Weights of a small transformer language model: width 128, rotary positions.
Each number is 500 + 40 x the weight over its row's rms, rounded and kept within 0 to 999. Layers, rows and columns count from 0. Numbers have three digits each. The size before them is the row's rms in percent of the matrix's.

# up: layer 3 MLP up, 512x128, rms 0.185, rows 230-349, columns 96-127
# down: layer 3 MLP down (transposed), 512x128, rms 0.17, rows 230-349, columns 96-127
# gate: layer 3 MLP gate, 512x128, rms 0.191, rows 231-350, columns 96-127
up230 109:492580508415426433483466513489537503567514454476527505484518512466447486551486536423441444476490
down230 105:370572455534478466537481497536454545500469454463508609452530513443445569503457419494509519546457
gate231 105:522497527513580461491466490483505571427536509532474497484470484415513487459548531408537530484461
up231 103:527477537506552477502554513544503522474518495492425537464467528454442488454578520507551490498507
down231 108:492485470443473411469543492433554529450517535555507552547495495497554449513493497507480522499504
gate232 098:523473498440488478455473442444460482444506469470488580449499392544494456490560502448489531489550
up232 101:476464521535556536514476563440451485525542508534563509474480424533510533558516505496445515487563
down232 094:469468493457472564501517489488500463558470467510461465492506448516491543570496533452396470505508
gate233 105:538466513501452531504507455513395560461526537452492502531495495517487464482523472550517517524430
up233 111:526463490488541541517530468487567491519501440552476490483495561426573461518531451524484529534504
down233 098:554555522544442552516415458424541452511495434473490528527524532499527546560493540507480487456543
gate234 111:489555497488485522508526517489487532574509515539505499508505577464491417551525501504520485614561
up234 102:548462516475491501559501515493460533467553562439606490545509435547465514550503496548532519485556
down234 106:534534575459453502516463465534492421481483515444453497512503514544513465526470542573523493557510
gate235 096:537511470464443528543520473514540450555412525515470551483518519513506516462522491551494509520476
up235 097:442580535504492492494449489524455523541552543444562488458489536555467492565472528428516558510552
down235 097:462532488487514504503502503421459396473547526531555492483579516508467537557478460511517466489436
gate236 100:546558526443547508530474475465553533600451487468537561442453500471465507556558474467469473505516
up236 097:519551496440443521505406488489533522489400545469557574553457581425568473507507503520529459540425
down236 101:539458511443457457460524576484482528536531562526547506532519433478490492404512520477559523503451
gate237 098:493513516494412522531515505491535497525425519482504524465492464530463493511564501536441492462543
up237 103:489501519569501546559476506547521488477515550531471475515452601464456545439455457531470503420477
down237 100:621485528473445547549494534558538535557504512507470558436528518476526490554510448487464533478489
gate238 100:469506591449503456536510506520538462498462466492456504479482499497500494568474527408519518487626
up238 102:523446534492499497496497559479493489495533486510588433477475521528554578527470513508454517487562
down238 107:510428549535530453475503486417494513431516505536539559495453537576576524515493423498496502513504
gate239 101:487579473467501518409480413479502561477527463484431440500456506511479570492526512557527421450537
up239 096:563470473519498504513480532505456471542513535525559574494474533530537434517535516451511558503521
down239 108:481518574478504474510540453519561476482570426541476480605511518450513467522512488528525558529457
gate240 104:453498476474503486485518507517471439497483506518523567491536538514522499444491558538492485552554
up240 097:506517438450534479491524472472450469531511510491465525519508555518483537474488582490427496586533
down240 092:546533525537459529484495529537511520533453432553508453569598512562519498511478571524593462482526
gate241 098:445511486481477472548551501474453433510538529467512461525474476524436500525493535499454396502500
up241 092:431473486477481497532598537513399463503523524483474433498480469514482536547485540573464451567493
down241 098:441481492523504472455573553497492503490509516430479486487498488546430638498485467560486503469507
gate242 087:447434474464432474474510480488426564468431521489497513508504498392554448486454478442530459486495
up242 093:502525476475480506516527531546501461479460567511582508441475506494513475556493468466492515510454
down242 090:560517490450503494497536465506522467426528524463498494517491518423566457544481483486436538546466
gate243 088:505458486476518480501514455433502457507490513454487504496446398428507510483549563517494554503522
up243 092:534489443488486543496490543461543431556454493484418459464475427537498520491527563510468518521541
down243 096:498556486556508509511488582609458524530536586489497451529469480532514523520476514550482488479504
gate244 093:532529557584466571515452544515472539486469460554458552503558578534505511503430521505469460560484
up244 092:510509490478490453521536471553472530476508547520438497415429466504532536462556424499467493490473
down244 099:612541499521531563505558488556476525526496506602515500482478468430524505477485473557429557506557
gate245 099:426523447557455521491523491498542536461478543493524456465519496554540402540469473562516585490491
up245 101:509432433432541441522499490466576537456559524514498492489538508498482476496535504434443510409521
down245 100:532528451456547482507458465444560471422599507486475506529577474493430505512514501459463501488499
gate246 100:512549525485503517516484473454535490517556493469467541565507593507527494479484550440418424467501
up246 102:545456439489509556518494559517502550506482540527511494499529481514517471564567448582476531510453
down246 105:498455406489482459384542500532519423521519491553563508502550516525518515591520512477553534473550
gate247 095:481496543492551511496508527568534476495518474485573507508599495449534534486566537497542577509596
up247 097:523525452441397484549521517424499474489500459497434473448487476522456510468434499486453417446463
down247 097:532596527547516557523501491457421569414482526479485473523539539503486496577513544495542526527483
gate248 098:544446532558506571407460512533537464448463467483557444526483480509404508443480534486489557481529
up248 093:538457518528491494565437551521551461453460408499596440458521492532528515419424515534526555462479
down248 101:477483529414460492496525579467557466487521483470427511501461509501510559563472523495470495562525
gate249 107:467538582498534492520510500501527522478445463505496563512527487446556563488477504511502532481499
up249 111:508564520469483484467515458374626518563444482594525482478459527479533498533536441441502512543430
down249 110:406482514598561508476506453467445505573550477531495521509565499461485479449488455433571509463440
gate250 104:477477496494498574521457543507446423493473568447481551556478421468486516406537458481437456515510
up250 098:530532470514517485469453498477522479443476509482461513480537549626534503444498516553485517458506
down250 102:484443577515501465536518581465545512501510494515532516450507496547438532526488572482455541546454
gate251 108:472547468480468541534482517522546539437491468475490460460503502572528467484440531546426448494520
up251 103:453476499452523480450506443563511436548578590445487452529507542450484503502502534444527470468441
down251 109:528560526525505509507544556509516444497571486556571470481517527489489526515460505488505516587531
gate252 096:480451528517599425413470474490565494429481560539514496484506536459467506520496471572515501560520
up252 103:524456425429490451532448449466458481466486501532502423524546476568493503576501506494502545564473
down252 101:496532455527455557486448447541492468505421466513462530452569471458541467502493529592463487504577
gate253 099:478445451485446438553576520485523492489523550495542540547549503465550511490527474483478484524411
up253 097:523559509467467463534575499411553488511456468524516521464501482500485500468513565508474467473604
down253 099:463517478570445499467505472482556548551508563531536494487499433460540542461507538470545487471500
gate254 101:521486466525567486501575509549488506528548527519512494550582486539531475563533474548590495518443
up254 099:430511462551435512524507438487512483509535504458520525530542561515512512532404500490435450445472
down254 099:443525491508476517520572473516497507469565486519479443503498506444490476515462508542435524505421
gate255 085:463493487530459501485475496540526474515444553541484463515512482505529480521520551428446535489581
up255 095:465554526487549532499462544454485483425473533548482559456585544495546535478473440523489543503542
down255 091:480528491541513509530524536423452506490555477477515497494552480478505516507544449481527546507460
gate256 099:524434455502515504468512449531596496472545549515474478456462559459534535431431515544501493502484
up256 109:448447439448467565500486547437499563528556466478491434445531465489476534543510499526449548502484
down256 112:416520475482471433527530473581548517427448425525454465487493478536539445527488528432508483522516
gate257 101:550477441487499439495520524457387521548492539478455430505433454557487504556432505498505508494505
up257 105:495562493518516558593462533541425483518500490504476534472554474510483586531474551425416517537547
down257 104:498537496446418497529481480487511431402485649523556493500484498477441462518502491509493501507481
gate258 097:503507529552551513581503510509530407428546470464487512477501456516434579419514417576482560487482
up258 099:516505465477549583543501489487499528452495504460485455519551586471431554505519521503434509426545
down258 104:520526495473490560466559452481507517494435461456463417464515479450406558471523472467413451490451
gate259 099:483524479483587515493469464518457506455578523490470464453465514489575439559498464575520527520500
up259 101:494555556510536570466525518535382450490523500527509465427519460445560527489493477506453568513567
down259 105:478530516513468516463411483507494471520515486557511509440464509488507546538505564497532517495503
gate260 103:466509428471458422515483474519565438522537514518507518513458515594533424458514450479510438587551
up260 108:447487463534488498430450478498522463532581490502464493588508527517493534544536493503509462511527
down260 109:464460447535479507521532473388585449506491484519452513538494521498584474512416572528424527535520
gate261 093:519556482578504471591506465414500490478522475537511490492560534456495441466487521534517523485569
up261 103:435567505559527540489490492470513511579510524556536456502510476543464480472542557497472538537489
down261 097:543475505499493463567458452571464513477535457490510489561446545442499486497487524489507523450533
gate262 102:499507462549541513508443539458502481502577441493442527529515512558527575515496579435472527550460
up262 100:546591542425543511459413584454465514472488509466470527469478481505555502467466561484497479469466
down262 102:521508487472453525528514603479427435490474414473500503502497484448484524495451525449550445511491
gate263 104:505517474475497501476537467466433522505476480471501499466509573449531540553404467488427524515536
up263 110:535481445563508510525493514497507529483459504471504451458448468498556530449486443532434557458476
down263 104:480439527451499448488505433496472452470488567537550474493435508492487493537497468451463541493461
gate264 097:535496419461535478541490445444507497480527449501458490592502568516480461471483516453462548516411
up264 096:565465488441484454547502487496554473524442532525491459421486554559507477488548457500536538483515
down264 096:457473491489501461554462510481538521480464487518457487490523587512530466543504475500545488494539
gate265 103:483470459460552520472540545491411444503533482468469540468512462576444556483499444442447448522543
up265 103:525435516502475557492565450461515565493426494490471462472499493536525480483471543506502475507489
down265 106:519425531512529491421499470465534494461438517517496511448506558437531524486539461489506492510502
gate266 103:483488488497531501535465478494452472517443487485547420481504503572484481550437526449457552545526
up266 097:484507529501474466480494510501547493451521519481512517480434559460467525457499461520490513427541
down266 099:451573481539467428440560497504508523600487456420555565452546455479501463476516435590562433469443
gate267 109:487558508487507497454465525527456472518559511496470549474483516488504539460528532443452424477483
up267 102:458508561502509507497527516449524487562477544490479554428493459535518449460545504490567516479485
down267 096:511531506432509504530493515504438502515529494486456582512503483457551556485535463484498454505537
gate268 101:498456501512506543555546521491534494503532495552486554506475518574519474393547460485491514498511
up268 098:440485478590509507527498519503462515552507482464490491464531543549512487558459493485513556487442
down268 100:513490480468517517537460496450522559425523495480482504527490506480524510519508462543481468449521
gate269 093:501507518489495522494551476526573427537485497448451542547527507484447534477537565489576531551486
up269 091:506475507452501529416475461506392512468466478492527508430547479527513495504471473532450475530528
down269 089:483535507462504584498448474462509514486523499522530521526506452502460478539514458509492491527484
gate270 106:481479551493558462511530525422517486508500489487450509504496554515506413530459498516465492508439
up270 091:498495484481443532475489399507520487508459574433453501446494505535488514534497508451516497465470
down270 104:493592546547466549565526534448392498520419566428481536500489413436546532452521515482505481520481
gate271 104:479459491472451513553556499486573515468475534480454536465492527512476531472522491476496570453459
up271 102:447515540611547580563383486518473489504497509515557519626471484550580518555501515606474469563465
down271 102:437520462438573551489486537552470510459539476442520500490400502510456461513500515563533478535478
gate272 110:473568480508438457455445563491594490414554417485466444487495517439498513603496419526568473515492
up272 108:502494548498520547592531536576482513539519597555543487481502516564541484449436518489422487486475
down272 105:492519581522567582534483572520506555596451424493531501490476528462536490524499496503492504487477
gate273 099:521500392567453484436536498545519545521537554488502502444487454472533509604512510474540475424477
up273 106:510563581468482542491477543470550484499531489520469486528481497483599517508505572447490501489501
down273 099:483523444446541506543520516540497574534464505513518483529545467503545489472526527553529523512437
gate274 098:530476438465495512465557474530495546493508511534518550522415577578451571451542529556547538476532
up274 106:512528504497474470458495516489528497539411548460423465444577495522497527488510527484464559471499
down274 100:491481561450483477494503459539529490456536486525517499454480457461487455509526551503576548521560
gate275 107:548507493469582499438541519497511450425541472514506473480494481460520502530455443548486458465518
up275 108:480475472536488472535503467435523521581510444495405572519558524475520505509534519501547446580497
down275 104:472511510533359477556543498527511442422541465487515519498458509522509519527562525473493584479466
gate276 108:568536515514489544526464539459479526520560472429501485479523468504464521496575515469481497511552
up276 104:472546492519437496530503503484527553513528458529556552506493555430495504509430546476456506498530
down276 103:529491493459429379484537556448471421525535569458500475491462568540521567551471472535510550478470
gate277 099:506507515547478444486497390422564462525482479563530435494500467449489427535478479515466549448468
up277 100:528552520507547497474418495496500496516565507539515429471498440508487458524505505463534524521532
down277 096:474583500535509490547533479522508541479525477495541422439459502503466468506498539447521558503562
gate278 105:466544466505521557443589484502529440545543441466464528556502532437450431514459509527504500494531
up278 101:529480519496476447531483558523490509434479535453535469496491478538518511420489426533513402484427
down278 097:493397506491520474540519583503496474539487556542545514490538532515515517556478471489528500600469
gate279 098:467481466456443498448504536527548472516543444478545495479493461445475504492500467502548520491481
up279 101:473503542463422499522494578509477494549549484484447505517416461503462494469431445480511468498520
down279 101:526546441484520497422478529434517474585486551514528479527510571484550517468479514441498588505543
gate280 101:530506508582455466482502517480592492537480466566492518529577505476537463508480476523547565569466
up280 097:442444503557505532536422510521491465495446618542408430411480487496514561551432514499479448492450
down280 093:497568509465441425548496490480521502525487495550447503591551500437513492540522588485569505474492
gate281 114:570521464500516584549433535488518533477594519447556494441476501550494476507509497452522436535531
up281 115:519459489502481529584525530595435486472576528552536502453413482462440456443500492494495473539508
down281 122:432512510458502535518466536538488502423504490431505509446456459502509509425553459417449476526558
gate282 097:471554458527532505437555490493509552585554470483490527492485546555540445481467393490450473472499
up282 098:540527455505464462541520475459468521400504537467498470425503470461492560524481546492495506541524
down282 097:422467560490524455485548476460476502578542507526527533476485573518509421508485465470499494503429
gate283 111:547556422492480534449519477484482408490515466493425431561499496507475469452534460481533519510461
up283 113:571490458485500511521516470470485454484492516591418498557503534501587518484488521484579511443490
down283 112:443423482501518478492430539539504455480538594460525477479527544462533517539535476529463476460523
gate284 117:488460415509517445554461441521496484528492510559520479518456513475518481509459527461483511568494
up284 106:531562527521528498574423502474564415539472422519481500511545489541503492481544442501501519533449
down284 102:542518526499549444555531566459531525451464492462403470504506569522491444470541555493509511490521
gate285 107:415511533501500499429526550501557499430469506540495481474480412492514471530494468544491498488559
up285 108:476530474496547464438510460469598484568474475508525502590466481487466464466549510582488506499544
down285 101:519463424450510505537543494534534494509435499438456448593563480520518545516511473537428490529527
gate286 107:540430517542438474533448435471463574500412543456496515477546501577458472498498470513464434484536
up286 113:492493440467526532448539479533533550428507543521435473526524526543549491527562555437480509516544
down286 103:394520447490496474491556466566505526484457456505507516481483497545534529435535545463497416467541
gate287 099:552523559560439535459525429509505611481449576488515555486453480492496509428554475621520476473442
up287 105:498468496456537492540568546477532508451550435574511461527496509518517534456508533488487486542487
down287 103:498566482492489476495461487497477555490561448501504509495584421490600555533571479429531494481509
gate288 098:483479471515494462483437474476540500494480556543507507475561535471478496408498478521570524520542
up288 095:514466447522460479455543492482531443563529440536457481430537504451432517423473549504577532470439
down288 103:473508473484516459523566554475480436494448536539549464398529536449488482540495497480468574550509
gate289 106:527460572489473555519466439491535481516601510470522508468503467469513481459451469476519454556513
up289 102:536534438466565390464525560497511524450485508547423475554462541482548482554532536534502562521520
down289 100:490420556520528506496450489541563443504512542488535427458560508497430493456491425548513478529495
gate290 094:518572419474473496557526526489418490501552526496540570476489471532447519461490556525565512554499
up290 103:497495482455453538575497493392503533526554511437482508546515487586470451443505507513550467493525
down290 095:534511568493438397470436572523470445510510418528523440451477526475544539443468437480584450487471
gate291 105:560473476480573524513456521522461586456436526506551526549515433468468535554485428472577464564499
up291 096:481434475487431471545452509518497503539531523540429501522547538525542474418488504537492523470506
down291 100:551467573499515548437484564507494524504488518497372538435472450507498465582549423502500468514521
gate292 103:444555528482498445501531486561455447478450563548529572461578520513474445497458496473491496536548
up292 104:511509471486467497495491465564500499568486555472486546518588460486539574481466441545489459545603
down292 104:497459485543460503532425388451460496510444496500514505503554438563527467507526487475560436530557
gate293 117:533493475551438526473536527468527433511547448530523503447535448465444507481509472514446483567492
up293 108:484461441470494452555574469444545490562534460527463491487530536496528414508546504513434520513507
down293 110:576509576436480547505525548528520500558583457521534459505566464508520533518543445449484440492513
gate294 099:533499482559465517531519485541504512539512552566416501409519480494525477549489469464499440514495
up294 096:528462483540503468546585530548468455558552535520416458455441545477490453513502508499485454416500
down294 095:416488496550484437551487474521474563546567570484450441475499429512502468517512532575522482505482
gate295 100:493555468512449500471555478466507526448490597526535520390472461460480520551557454457440481535462
up295 102:512482468506525496435460456503516462486423414507555511456520513455488514488474400494536410494466
down295 110:537500434452488483504492451507482488467442506522502455532536503473493482534424490509497532488432
gate296 110:483483514524475452465507555454489405495444521419518408519442437490476500473471427499483506508500
up296 114:524540453493522494475523527484473501499475539445470494477541465483453452545567484514512516524530
down296 103:474591495492519529485529517551566461436457521505535488438522460416490517552510477454449516533554
gate297 100:543496556605468516506480522476480508525522463472512547476496493543472559372531491480517549538430
up297 097:536478435426502514488497517468519522445507493488428537499519495475533536545508503449537515505535
down297 101:481534422416455554490530530520484476484471551406488492486575477493538562504482527562542550506544
gate298 097:501430455452474499499498519502502500515534490462417569522496549499430486507506506490509488447541
up298 104:535480499563498445460532482435513498487471491493566464562494427420533463503488473492534494572517
down298 104:466512544515471503559501507464489551515572488489499509497488519489507549488527467483476508467455
gate299 106:580549499559573456522460599470517484493557500483486474574474434503440455477444467502524515529460
up299 113:571480506457476387542481525543456480491500516457469466515483492576500529530414533482512446549453
down299 101:590556542484524511508509493520578415477459530507438478482506517471434480472533469496455487458525
gate300 096:519429499463493519550461434419502544511552568411502559495481442546446421561501520503548500509483
up300 097:467470502477516573492432420498539548515508513456479538512462521589466535541518527500552473496476
down300 099:463534437455553486500584488551488473475553485442516484495498555468483510450534497506481489545484
gate301 105:493605467474497509523510496528510515493405452499502562518471456534420465458480463526473498485535
up301 101:560426481564572475476526465522451527456504490461509550513486488531552485509545522479559495475534
down301 098:454552478527535458539465462567518523472524491535434478434516421520477463472528543528455474481496
gate302 097:516498437494465455504539539479467528420517485526421541485453507544459445469495493529581501495484
up302 096:549518554499510523577499528514546536438534469560434448483513499532496540455476476462553597445513
down302 097:527504517531525519427480446434476495485494533477474490544482449576474500501500519463564423516500
gate303 088:515487498552486466529499554436506502490485472531461474519522552467477528533534510493504549525530
up303 090:489576558481498493461414563488439483543474475477540476539481480480468496518515510480490484453497
down303 091:479500545485558533516549429542438495493501485472463547560523572558493569588493511506532486575460
gate304 100:482532496543511539427502516460494483499527503456416487421420506522553506485421493494479526502576
up304 108:552451529580449512494451529470495553527499523421488487548590420532463570529593444417505495477502
down304 104:520545453545507495518472586491520476450496512524557481483553455521488520464560458434491484536454
gate305 091:578504516526480529454498553486540551417473423556446506471462530496511566421519501509467528483518
up305 098:509457508483546439413551419506507488553542506525541500465522510437513533440515576471527565479506
down305 094:513552526470479505573478582543483487517540501532476435474589508523478506474429488531532549453528
gate306 102:498413493552470483531453465536448458487529577495584508538521559478463496487484533517499475509455
up306 110:438452502526436527484517445531537558491503521459501534448491553618504450540514506477444468598466
down306 110:542518513460562492481425530484560577561465555588531464543487523491489500480478491474479482457537
gate307 102:489494580502523499513496474466520520468473391553521569502462460499458548526467600526509488437544
up307 098:513504406470440531528509500531495526502523566483526470460467498534545475524453457489475530474498
down307 100:490571480537546539490504529401527488516519527485459503482551556523499469476504498476441543518537
gate308 092:461475432494528473451511521410512570462448479594435574442524472567552534454539510531544469507532
up308 092:428513507576468485443539467457465558505532493458448509453461578486512563517527500514435471474456
down308 099:572480537490465514484467530448388507496543443488451515446507470530566468502510463504516478447508
gate309 110:478553514434509496471544491426539586491487503494478450557478563456433470481524463494452500511506
up309 107:530478496480454491494509508467456459520513456476506529448575480484522539544515518467457462532493
down309 104:483554459474488491491394468552475544491483540483518569469486520502490537449533469477433547541504
gate310 089:526561491508515480513519519491444436476496485494473506487502402515516503510436533474517571584557
up310 098:462464436447561496530564479505510500377469579469510543438512560510503440521544481529508448517456
down310 105:533567572463442511454460425482467447514522492443497572596476504530514492456482538497495501461533
gate311 119:464582473521508526479505467552456543555488458479503542540495526484473519418464469363459554492545
up311 111:514542496540526498504460475450444489489466496569528539466437463496481573501439486454453370592493
down311 114:474477499413486556495523430577458482471486484518505487441556536460612544597528565484477490484518
gate312 090:481474499562551485519402483475503556499512518536548515581514433460472521517523446519546548504487
up312 095:467480451557568538504445485548480424458517518500496527562504511523516517497464487434469513504505
down312 096:548485509553547529552578560438482473559451462475498510514505448523603516506480486517526467472527
gate313 105:514530543517540512486457534549503490500508500464528408470481474502588554543549558509387500501452
up313 108:541466484491533449532505572476537484453533441404496495549546518525449425510450382470473483507478
down313 108:550483505485536490463549540515450512538552481458396505479515523515417540503437506491546515551471
gate314 102:479475509432481484542495469484497512494503396480501513458518486505496488488489544455525488516480
up314 102:457549495538603517494534508478418529539508512428525539472499508508552487512488502495458488501528
down314 099:514524487488466523575494462584488487546458503517458461437499541507454479400542455511544479579517
gate315 092:536525436532473494519521529518515458565473480564536482496532461457461475509537558451460473523400
up315 090:479480516505527481505463514507485524488529565419536491561508494539527538511485447518440527472570
down315 089:475450501546493523490527460495483536480521538468482615466442443433503472441519396433485544580500
gate316 100:502507516486517432526557469493525475498495563451445534421479462518493531437491478496466502484440
up316 098:521572502488489518457540546465518615557481498466502471539564481472477544536548453473456470459507
down316 103:492497472495431463542462468503506488527538542480514504494458514546440562600529437510521511512472
gate317 105:493535592442525462492535574479536579394552486492532533446491521530497440520522523533516463463475
up317 094:498481517543518490519476378530532495541504530502489495490488463521493548481463443534496540604571
down317 099:489516511535470433473519606418480530540456524471477498469459570467443583474445529488527450469457
gate318 096:450543564500493492448476505498529505556493448490522513482461437581476496482497510496496490440518
up318 101:463437561489517546526503424525489552511496437456524517472495573496516490512511495467521488496535
down318 096:546492491516462516562514375450586479550511423476486499491511412571494490514475523493479539537492
gate319 098:463421520461453509508483543381524431498512470518490517464507512563489477534487520488486533538528
up319 094:582564508477490475529501492476544464478475553437452536528490480534510513572499457526485473450443
down319 099:477553498507542542467539476500543503480414397483500544569515540509539478528509511458486500454468
gate320 095:464517532447482488422507449464566564520530579452494523554440497411528468533515537519496521524385
up320 101:530473521522520516570485573517480419482521465560480492464508461576485527483466507498543518523598
down320 101:499434549592484487506519533566497435490484462534508509473510451509496452544549471530452498559507
gate321 105:500465408551458523496534546406543495424432513551569511475522505461515511550538502590541549586464
up321 100:531464446533406528534543503402526491407502549535513482547502496452527489519495511637497522571433
down321 092:527448460426509436465505460474460505548502594433450508509531538539545493444433495466466437449538
gate322 099:512467540487549540500459486496416571546436481443508440451532519515510507502510491519559558481548
up322 096:492472614420437452521543564492507519506490535569446508482496469554487451535547542481439503586475
down322 098:456520526516525534559491493525537547425397471501482415524515463464426525463548485501459501523497
gate323 102:453446508506482520516461535564448516480481533493529579478455532515497449518460524456530485421484
up323 106:503485502467499513530387507611445496452517560489461477523493507588565575515492552445514487527499
down323 100:567468525520596525520539516418495570529538475540501497559543520511479489437505451530438513504454
gate324 098:432413507471478460477556496560536491444485533509531517557463429495464493433480494563430494535494
up324 096:533515494476435565585485506532495459507486517492510474473468530455543439577474493462567555529478
down324 096:466484507479544509463514446546490559501500504478497432568526480510521495489479514485494562505501
gate325 090:490492526516483427523604554528519466494513519480542468430509488512467488522534528488444559457500
up325 095:499465507526571463538565549478527506548512517489514511420523548488490545491499479532510509418476
down325 096:553518572524540500422548525513549479454475552433484530499495463562502525492555479484572548524464
gate326 095:472468497414525517592491504533524534491512465508434564496485527544560528564580486543513473500550
up326 098:479479466486459551498525536533490480620547489453483532522517494535561523487566455445527501481498
down326 098:559446561538502448469502499497585473514500518478545508593564520563487475500469539517537436491507
gate327 090:486524497544498527504535467506491490509518496543552463472438513526503580473497437572413449491482
up327 096:485486502507483508526519486540575612574531517556468492490472485518519488577499538480566578452525
down327 096:486446486501504472468516582493507472527548504495444470460535511462447502457514569528499462579505
gate328 094:468525546495464508486478543496537476529548404563453516496484543505519539474504449421465520493498
up328 099:580530477470431539478566467529512552522527416530462547495518561480514549497555500477482533573475
down328 098:485529485545426447568565472552460495485517498525494525460509501485409486501467428534566485494471
gate329 099:526514493486573479506513488470520459538547516531521501552427541530431468511448556502524585559573
up329 100:465442441508477509490514494487493536443533482489484431512509506529520499497479557546576437556465
down329 092:527515499560451517498533454500532583435496477558491489419493431473525465465518452439526503470452
gate330 095:485485510489504505417538550414519542471514502471504419449457503533523484513577512524544483521504
up330 100:542543469519609541469441545515514563443418474495526425477520597516472447535514452540543462473494
down330 104:501560506430580500489519391517427490475533412539571494486563484439458516565448477465502499510460
gate331 097:532519545468481408455469531471467493554540535524497434514497461484546513574529521453543488475454
up331 095:440530507502510386495520501396524507563515505485440543533398529545485499468514443521480429442466
down331 102:521465534473587464497485479462545494511514512516464485528486576429500479434510505419505567498547
gate332 093:559507527470497471500533537492483487531511512477542450455530422419438456571419546502568531566463
up332 085:554533546504484491487462461469500525543479459467551460473528489528474437516466478436458505570410
down332 091:489407601517494405482508492533524446551547447511518479542484546537488502428528465499460474521460
gate333 090:513491469479427519511445454447448528524540455438456517533423542533486513423441486460522544524479
up333 090:505504524470565472493503438557563491463536526471460496433540471465495562587509551471524464516472
down333 094:563517481502538518508505450565475563486433508470474452500515495405492463555465550462438463433488
gate334 105:427528505608476441477499482525495514471470508496581513580502498471479539496531509547511472460450
up334 105:541573500532565469441462461446523515516488479485436506491544535505466451531512453508539377567479
down334 103:545483483472548496478470508488519492472513495489559533509440625439524428466532497493483471530476
gate335 103:458518566525474477497546461529459467437508463517523483444384524427519526569509573479514434473432
up335 098:469443444413486534522531508504434559489416484503535513541436467526469456458460376480467587479508
down335 099:459475586518524504481503472541475544411496473484480505540534478488490454542480492535461456461460
gate336 099:462495489493511480493503518494501495498536528457547513506486461541524556459424582556502547569499
up336 100:574435492472499443496532557485513446533474440511565445488552498539535483495540510530486470467440
down336 108:504516494555466522501502460516526569440483399419445549531512537514448477527444523520486546560539
gate337 108:479539456533438484526476506462461493538472454458417514495434510480441583494531506492516491462540
up337 106:521491456496389486447505452486470492472507551444507467476488484462512450406447452473543443471495
down337 099:522464481516505522585426458489545521491539536510504413547518537455475570506499468506448550529475
gate338 097:542452533514473542470514556495469538467541527522502489491518416552560480509471506431516432502507
up338 098:451482506498471488490477515496473487516456457525533397479488515490522480476457505494494561484491
down338 098:470486508525436477509491473520513488463484481543472460530550505461528477503513536477547481548531
gate339 090:489527497527517552556569515434490449468518443455515458476500494510520427521477500522517501628588
up339 092:473466482501484455511521501454488515491484460498461397504537446492507460533515454509580408487452
down339 094:469456507563491512496667542448480490502517472477582508504501504551524484483564476578538447467470
gate340 088:506487505524492506480577461525536528527507490449522535489550522453474507521463481479479473460477
up340 086:460442531506579545491571401539518560517605463582530498484494507437533523544496532469536548468525
down340 094:548492522554470544535493483528455517520485466559466449465394461419529465443497465528483513513443
gate341 106:507537504545572477542506487545549442527509540446572497542508457482515484455471493554487464432497
up341 108:509523504538553476477447481491520417495558523411590458520516430499493465484449466438457502505481
down341 094:502481584492506556529429542447471532559492477563516512511448504459591546487505540513558499492483
gate342 092:542558511487524523521478507500428504497559527480544481496432460538521473461489447580509502487469
up342 099:536496536468564551534469489489481496541474534482453546441520507437462476471538592443493498547547
down342 097:519463461484398511461456542415457465461572459476519565563527467481525447514474534559450517529509
gate343 112:531496458509496425548534482497455493516538476463444509492477500452416523483475542366480454508556
up343 114:504528512511496429429450549582588499589514503458502524574458483508603481509529529489477418454436
down343 106:465419473419514502456506467564543559491493490498460479524511505489444540437463438526486473528445
gate344 109:548408501543518552553488479513569451504525501471489548553494506485473505467576576559495461472517
up344 103:552506537443445454455459454497517515485528422518575551518551531526516473532431431484571489411506
down344 103:432553554534473538496530465545523530464496371473510494533521512489483490477458544514550506577446
gate345 108:436512498562420576453439460512520464491479550502494439484485507539508486499461558533442551470465
up345 100:516564489485534520432496462451451577501466432449528473473439532437459489494512546544475507473474
down345 107:448550492462503511457344566454463468521478467549501498427497542506528457484502537521457527513481
gate346 127:425549483409487440515517522478452439450451511473522440518562494550474485503477462543488460568513
up346 118:502520497530507575488535501499561508548560536537561543477553444429522490504555570446477509504490
down346 104:554480516519519541515502507496566501560448482481522473516459542496498423489490475449512568530531
gate347 099:453518492490542486433445449439507515436551520479506509546547455567425523469499488466446507498513
up347 099:519465479448552559459460442561474538533555475504544440525480454499423492500560524524478560469506
down347 097:425469491440471465471491459458452474520543534494542475536550519564419544526537543533564521500499
gate348 124:512477502504494490479456551518548508481540538506496534456514513429473522471530540528492486468539
up348 112:569592517499476536489521437484494519527496435499462488486509419505573485466560576507546545459491
down348 104:575495522537547511493443511490496563525499522435534494485448480535495468548463530492477553449445
gate349 094:558526414534459508489522489478488530455481539491494534509449544523506529497514453494545553455458
up349 092:529518463478486486542493482542543517439466538431476535503480464492483525511508462587463431401435
down349 096:545529484466514494436538552456522484449530486488511537496492529521492548499471544499540469492494
gate350 117:534551519523532482536512451511497453535591539469515574518553533563526494529533494464465500535556